python train.py --n_layer=24 --vocab_size=4096 --positions="rope" --qk_norm=true --extras=["local attention windows", "exclusive self-attention", "value embeddings", "hashed n-gram embeddings", "a smear gate", "an embedding shortcut", "skips across layers", "capped logits"] --lr_head=0.00522 --batch_tokens=[32768, 65536, 98304]
Each number is 500 + 40 x the weight over its row's rms, rounded and kept within 0 to 999. Layers, rows and columns count from 0. Numbers have three digits each. The size before them is the row's rms in percent of the matrix's.

# layer 20 MLP down (transposed), 960x192, rms 0.0546, rows 7-102, columns 96-127
104:503476511493441531448502490509517501469478512441534531454542393455469492425455468561504545500540
097:507476562498512496554451441539530442518486469462442498467510429430578488422513583471549527452545
098:520555507512392533526524516474463485480598531507528519520468466539487453481463479524492472495579
104:439493555500577499531485518496451477531518519488509507441573539515528474449524497481494513507528
089:485517479460441539479490423476537511545600518456513450451552559524427520482496517490515517441522
093:411486462491542489507444473604543491522546513544487481550484447497496530506495452531493521533551
080:483430496482476527522505494527506465524439558448592513505512556507575540482470532506485521479503
110:486538451480539456524513475521482541450437442471510523559542468505497435563482576494510574481440
104:506437398464547511469500568468527520542559563475506460442519451448475517491497507516464487507544
091:527493459604504536487500485484446476426524576527433551517482514481493449558482572490424460519435
091:589471511527469496513543471486458481530473464518561414574499569519552481507450590525501493487435
081:488555438552563542463513537447541374438555490533448538508474488482422473503425506499420558475564
096:431491511462495512490517426490492554573631515486485534484522507509534530528481504522506471501521
107:565533546592504506523459479448516465479483524506500505573495452557462589529583504536567576585533
100:529516525542521463485553490482542450471483530515568561473472503490483413466487542426501543466467
105:442521454578407482508442483538488528467465519453489477555397545461499456570430458502474444545494
098:518508522507444484519498500573506535508486529485501486487463502401547443529508494474491503525437
082:540510463455471487516438460504472482481511521523528581503538566522522499451537513531481504478517
097:574549485444439455500492506446476473514516501521452490497497531512485507540549538424476463550547
109:503497470453491504513483461476497481517517495447470463482516501478580479487528517504499512514493
111:429451469469496425587511450585540508466489469533456450545483489519529471513454487478567535491472
100:493521464462495477528593508526490503522556515453485512513462525496445480503573447469533462508553
104:494506458454575482434533461498556503447467447518511432491439508436452431509500506482474458543510
101:526500512529496483517430484548486479459591463521484445510504548489560526523504446606521512483491
101:576584556544532451465491532417445554505561562491524478465524411547533463501473497511503500468512
096:491511440495467524514495479521470466481444535465510455489487590493405433545486513450524495499448
102:489525510453524530516453532503541548477478464516507505495547534507538526508452539487565497515483
100:448515541497468532514475452505522550512428460473473429516522502524484484472508497481463419565531
091:520559571440495482489464529447514534531513518508474507514516459481533435404460450473504480499567
092:527531536480497543536458512449481457500476536473500565509505476492419479449478514472509535545523
091:490489430558511472475509494479515457560497432519481518527533509474586429455459484514478454575472
090:542435478488491505509484476437574484491538471457468464494550491504454485564487512461447455492481
103:536502518543502501508488523476445473518505470539588525445551490538486455503479480600548546514418
100:541484529531471472463594497506467440456443518543505508504510430481505491453493437509448581446481
098:457530526484546520421445441454461466477525482498521504442502523442486483514542510481470450457534
101:470508517565488466500525560511447477473536555499436477463525500508413487451482494596462474462475
104:448448469457505550528522504516507508460525464482566570495525492504477544477485522476441497556560
107:449419450485522519462491433575532474536538559488501498518515454589500494530489484550524468449452
088:517521478490529558449504547457543521473444493517470467549501568427474566599476420444467475486509
098:564506470538506550525506490473476548532437590554563507515515533524459507512406567462509482455543
115:457554478491494515513455534429512473476498487421580513483521592412554422556623442521507462510492
109:502548438425438530581490487549523470513524485517485512526504523538509444462404511561431506488532
094:510501485534462561460487517479455570546482486474447486498536565530556523498498563485498494502541
099:464507495538545446514439501472522490553529521470476487492491453518507507477553493517511487507547
085:590511476546530539543557503440504461498507503487524489482501555440529495436505497570508529489527
097:546522484449519450502446522578510519500577537537527457448431514514536437525526463463449495430487
103:557562466474501489532447467459470504501532477519516489445473522485499551468538516466470501455467
091:484524496490506471449426545481487475526442573570539541502480463455519519499552469496512559500495
093:450474399447537532512540482484455539486507519494466578477496524508493433384476498525551603519497
107:456510456561517512455495539423477449489527460473476497532475558448550465534503505449506508510598
114:465438478460563507494524532513465551517480527524541493539492507468508519513465509572471496465507
095:497491462494524494491491488530485493564488483509560496497460514551582482508511424486476519494581
088:505531497524496468518508500486550562478527481448523539476551503428440557495477535559517392514526
097:476544470464524538488520553491464464417455460431510519467521532488531511551478464560444494534459
104:527449556470519473488521464533496518482485478429545566539549551454496483503512481522497412471483
097:507550489550541444467404444483473470469494525493506436530480505521481507581556502510531517540465
089:521504457492571483505489492416509549470490500530488446512500541527436599567375582527497446441496
100:506445512528503590483481516502484496453492451508459544500519537467462538584469523535456524484493
101:500505535567491444469509510487490500478581543556427518532509516523521503518439448476425490488519
102:563563450558503387469450442490511556531565519508486529523548516494502507489483568529542477524502
085:515539558502526496483475579429469447497433492511504555430456538487484482573481443456517558519525
097:530415540508504522497491481446528519536538524543555504501457556433514571456472519517547420488455
082:508481522463489533488542549457445536564547534563479485560447422478532539537463502475536425500536
085:534461619501445504486505542512478460519495494491499522459555548483519451519507493445555473526517
104:501457450514447502491482461485480475513502512497458512499466482480479480512535643569572508479519
106:496539475544496487494458560444455460516555546544435510543477513573495453484485501483506389493549
097:452486538481431438444471455466476474583457506485516541452482466496527459499455571483526594484504
109:478439487519427525449461467443503468534399509509600503514435506499577501459496426524491441530452
112:510500557494423560522562500446498478519577435551473490546536523510537483504473519469465541393510
103:527482527493469472495470534542523485585484435530553533569472435528493493513482506526475482466466
109:532472483415470522563495526469411444479399524603517546513492533525448475499520451491433518504489
095:500538475523522439468494488493541465468480533484473518527433486500444492594572495513464553467500
094:510502509438497532547500553492440552483513503477456556535490447513556524470539585450519516500465
097:512509432484433470505507455540391497511511513447433455518479547441496512566507454462550528438461
103:560464468472504536467400500488494479544444465591463514513522520540404478457451547506540443483562
097:519522503551492423515550556483477563502437444568501502487568568494546537500512471530524503480567
107:541513449492577443487519532423446476512513482561549488539513519491626556544496503447468511523530
098:512585560471517499484573530492453466506494517550485498449490504484508469468468497492440491441476
099:508533415556532494501445488473529478481494518567541562492487527530473483538517535413447498496494
100:469520506551443469534493565451488542468569562512555454495516490431490492516557486549531475524487
099:502447590560534482550593520528595500432537439504489522486568513558496571507481529545436530488497
096:481539529459502485509436475495529439419524513487568468462514436569460480410555444495445577434482
094:576474480502577526559436500477485462545585509463544426492552488508445543523545394422465487460473
102:560458519451481521451487501466499484557443487446508492483495475468544499452532461569492495493426
096:471480495499492471515418545482490490526500538464459518496479520477519491546514524485463585529516
104:380476502489540493555509478424561582461561493497488453476479430435473472464404502528565465554550
104:419444508499494506609449491513460468502491463456478512540479555482506525578552520475561508511487
093:515490505569508507576460496470580526464494525529429458452488563518412490538488512500480438452504
094:530492491519475412456486457545529410536511489507481468550492532543597538495567519524446568490483
107:473501551604510433491498504485479468442559569487562499528474543514495535464527512469477467408475
111:553480454475446440476516562473501472482592512500471487470529526555486471451560515487478474504485
093:512498384518469580545467496576564493472574500528511511566510488412456469545438466464505494560463
100:437473508543478530560517477548510484452496474433445497536529559476462489540482392542522510582470
082:444491455477485544524484495384512548530580541443457548470532515471515539505448464446540493542468
099:506500505550517430539497543568488457536519466494441525495477526520439506580509424485480504514459
110:547524446489455461510462434481480580457526498520508498544488617466493480471495472579526505511542
# layer 20 MLP up, 960x192, rms 0.0826, rows 8-103, columns 96-127
095:519452454512499453459515483481529496527493471505426507497539545502475469410472474480527468531549
105:548448542498442479493472465457547486508504477458559555393525540503532561519501517535528546577458
104:478487463460512497471558531542552562463450520450468550457513519530578491423452525498505430482573
094:489515448533513594487503532523531508536532492504442518466502518554540536543522495495477576533566
094:504463499472562534562501442453551509515478493505497468527494473521525579489485547497485488485499
091:524538499456563463542453481459513491532487484541514488444464550521489559528475492483496489502476
106:473531494545529510564458443444495542485479503466583489495519539509434454513530468490500542511505
103:590525527456444573531500543468545556502456529550459488527458474519539479524469521511518427476495
095:476531467528572547526462543537459487442483501502509512515505449551467472508483520568464501469476
091:481497512530556504559540540456472575505526569437543551440529461495542548507422518449530463462475
094:545481514437501528457491500417481470577511460414499465461477518462501531560498504493549526496577
092:459533498508511508431484508471482473499481579471505458499496461487528508506515485496552481521499
105:563500548480483504502477415465497481514476461439447451495501468521479508428533576542541472499591
098:475572497521508499457470520425551500559520544555479494520508559588483431487503417502463507450551
108:451486453538512596518488543492540539525484505543524572488495444475554462460444522537511530570491
096:457547517507491517506520477478525557576474487464493559427478521494569471476527529530565574531483
094:539463553535503477416449534450496513543421558471489583457520523559502436549462495497563458497525
098:619557479490521480474554467471541461543495547519438495476503522512585490568515426557478456484560
106:502486460516474563485425520501545547540413571579490523452562506503581510425507493514530475557493
107:463608491572536538523509525511455537486484513533449536570587499588512507535490466461499521516491
099:486517485438530503530481552514525504538484496442434519497466564502526584494509478537522572516534
103:483564451499563449536495550524498488510528518535514593502463526449431492510481457520492481589523
098:578494530412474461497528445444541562438496532486423503468497500552513473402562549535545530468457
101:533477480426491521542500447470578464492535538425417499495455513529526545480525556435506501492492
097:534550485467430528514518519516490542574518527520562525475460499465521565453461515516559461502534
101:587504541507488524573511581437520495496539570456525508503555461473551561457531536488486535491470
099:503458548574561504472474484401518551551454534462452454533492551488519523452481497524555533473570
094:489520489504518462464512492431585505563454448479529533440493454455523533520468469474486430539560
096:509494529532523500482435418466534486516427498453478484507502454541487557543571539511440592543484
100:535466550543595504502491542551506488554498504506455451482459457558542574437496440494513468559474
093:460528521523514479555572519440554513511498466434486525484486464461481529510534527529485520528560
104:513546520511528521433602479464524448517511490458542489546564460457516495467502601463545475486529
103:485585433473485570479513487508549466582474563527442572423513555496522527483455500458520533563491
104:525505465510479498456529532511483499505502561541481514562461541478480471477563513517477495439493
100:497471509441465570535583524446577517465491486479506590508517498511523565473477459439595430479440
107:531541523501536457417479514501521520506447575503445502519456453534422495431579483529458514554535
105:485464515448529504537536429508569549428525599532530544427549459520430456545508553502460475542550
094:550462532505531488502555463471477548537470469524424575506498522546490550457462530530542525512530
096:448458458426515537491477512509584541454537538491559444537473533539447548496428469465452532458497
110:514454460501544513513508446497501545469502493510473466498503520428498506437523519503560469507508
103:558513545493574520545505420486543486557486544495525538496586432488487539452504555515427450475524
100:521542446523533468472479505490529563545481504414426466528530458539470525539496508531618460526550
103:485509508480563555465453522528566467558527481469438490442495471484488562494490480450511493521523
092:448478518497573536449507427509490557566503498500513515484504471446479525567519488530518587488576
103:534577484498510519453499529528475479590481509540500536540453532471521513526480457482567526469502
100:549536488523473488439492440485549532515469491538530480533452527465517487468421483541519442491550
099:516552506474535530491450544534476519488503539493538501477466511507553448484478463506502539556527
097:511536482470458554529445481522464522511448569539512539462525456500447545496533556513434528567553
109:511487526445474514460496460435493483446508565425476483479565503445506495532524497461515502518552
105:529477541452543554447523489490499533480556527484512552528494494532553466461490513521492483438524
099:495542473496448591500511549464540478554458556530478516410588519538485541530513582471567504497512
095:469478529561556529513474404527515470479517592493556561447567437527454466523502530412494500521583
098:520469492494455504412466537518520545484486536492507566554568487490479537504541483464543497418521
105:496501493518555473526447417525461546458475467517528570435504507531515558515488485530520524502505
094:575487449477427468456481489471491479529550551497484496501509486590625554544545515496517537518525
095:529503497525539528514447506454516503557506470552552430531478466520483478577574504483538503539490
097:449576511547521539524515505504462504500448452479521591468513456554483515523572536530556516498541
100:568556503524520485524537516448512529495485494547478487461500494634555543512466535548450505472435
104:599501452499527601549492500501482480537437477454491564511485409573483524460524567425460512549495
092:523542501447579593548473425413499444553506498557537460506497506505494484530479513487468590459462
103:486444463512455575474608507501518507460530556531509560446499509569586558489536465514527514498490
092:471514536448558510569533406502526485452547509467463485406488516519491544475524480413509554487527
091:651458531554518547515528466478501452487475563497524482489582515462441525501532465489485546505529
103:429492507451516533470486488453464523522498479576483509484468516511479494438481513582504485527522
101:559448494473538471511562471533453525498486484405485530405482514506505508475475468484489533520588
100:517556481546518497558439483503540467491529528472443540519516477506412528424468524475491506530531
109:503535523477538498577544462420506517492486488483534501483530480535541474474564493506542537571533
103:543532453515479473512599458452531487392444517497495535434464456468514486430524468459525466523543
101:511591456531548526476551413467544459551481474537510503459454573511514453552453446492449553561476
107:505540548477491524491563475489419523459499545463495497524519552534566555552551534572590566520554
094:610460526492467467471463509417441542471505555508412480490518452554492549509508573457536531473529
096:492443471443491545516469456406495562513536530473468528472447526533506532438584529528463516544479
098:493547455501519515574446513485478467535429479459506482482521556453503564495463516527531472505481
101:486508459534567479430507573455519545458516526406567523510491494515564473470505441472579460554467
100:444461504495524512536561456560442500482481449457497556524487441537543556483444533475551536540521
107:519476445473503544456578564542571489539503497508466503487578518472466541493515413504534504552522
098:489575538511547486527609426522465524457490434532494535433473570538496511442461595434475512538507
103:545531495534534499503474469461482524543428509528487531465568597485493483506506450501498546493528
097:490514496442475514464553465454436515512506520558515478524591509531418551566527482471510542466549
099:496516512525512534473591485538595613547475443560510579502465519496541559539467508493504510470458
096:476453506458496555559502500491488502518538506504460475465486450471548558473573453525465498478605
094:491473548528479523540528568509580553575546619484530480523485513461528492506520556514577551482534
099:487483560496523462466484502492516476501487520479504567488433537497472470522501535437494491507521
096:493558474521545549547483533501551471519472506505471511449513589556502504510512437502484475520499
101:492542562458500539517478523526501520528455524466460502532505529468496566455402493522536476472586
099:530502469466435504542473453518573561472466496521478550499492408535544528516498503558535509507562
093:487567499495586524444491541463461491535514526463480494579476531576475571532445543501446510482500
097:556552502538550568449533490492534528566555524499513506486512510501552529531475480526534496459467
105:528498489558463519492497534431493568485499529541458520444471510453500492467554527480488536490455
110:587546504446477531542570459456498465493518547499542536442526441594508480432581455564449529516512
089:512493554450475501530443528451554477526535548532512544544542454513530441502505494420537501453489
101:494502509454518540468496486467526496548475513499502520469499511536542556516542490523495463505476
089:476546468514540550545528493528494494487461468508552487527473415421532490549603478488465512466539
093:489501551464511500567500438536458580458514478496514480518521489526481491515564495532425518506537
107:624495506407543516450543502529541572528526535523419526500502477424506469519451514468526524504523
094:552436529466513520543534476524531476491407512492408541478500480509465488479521539454460483478581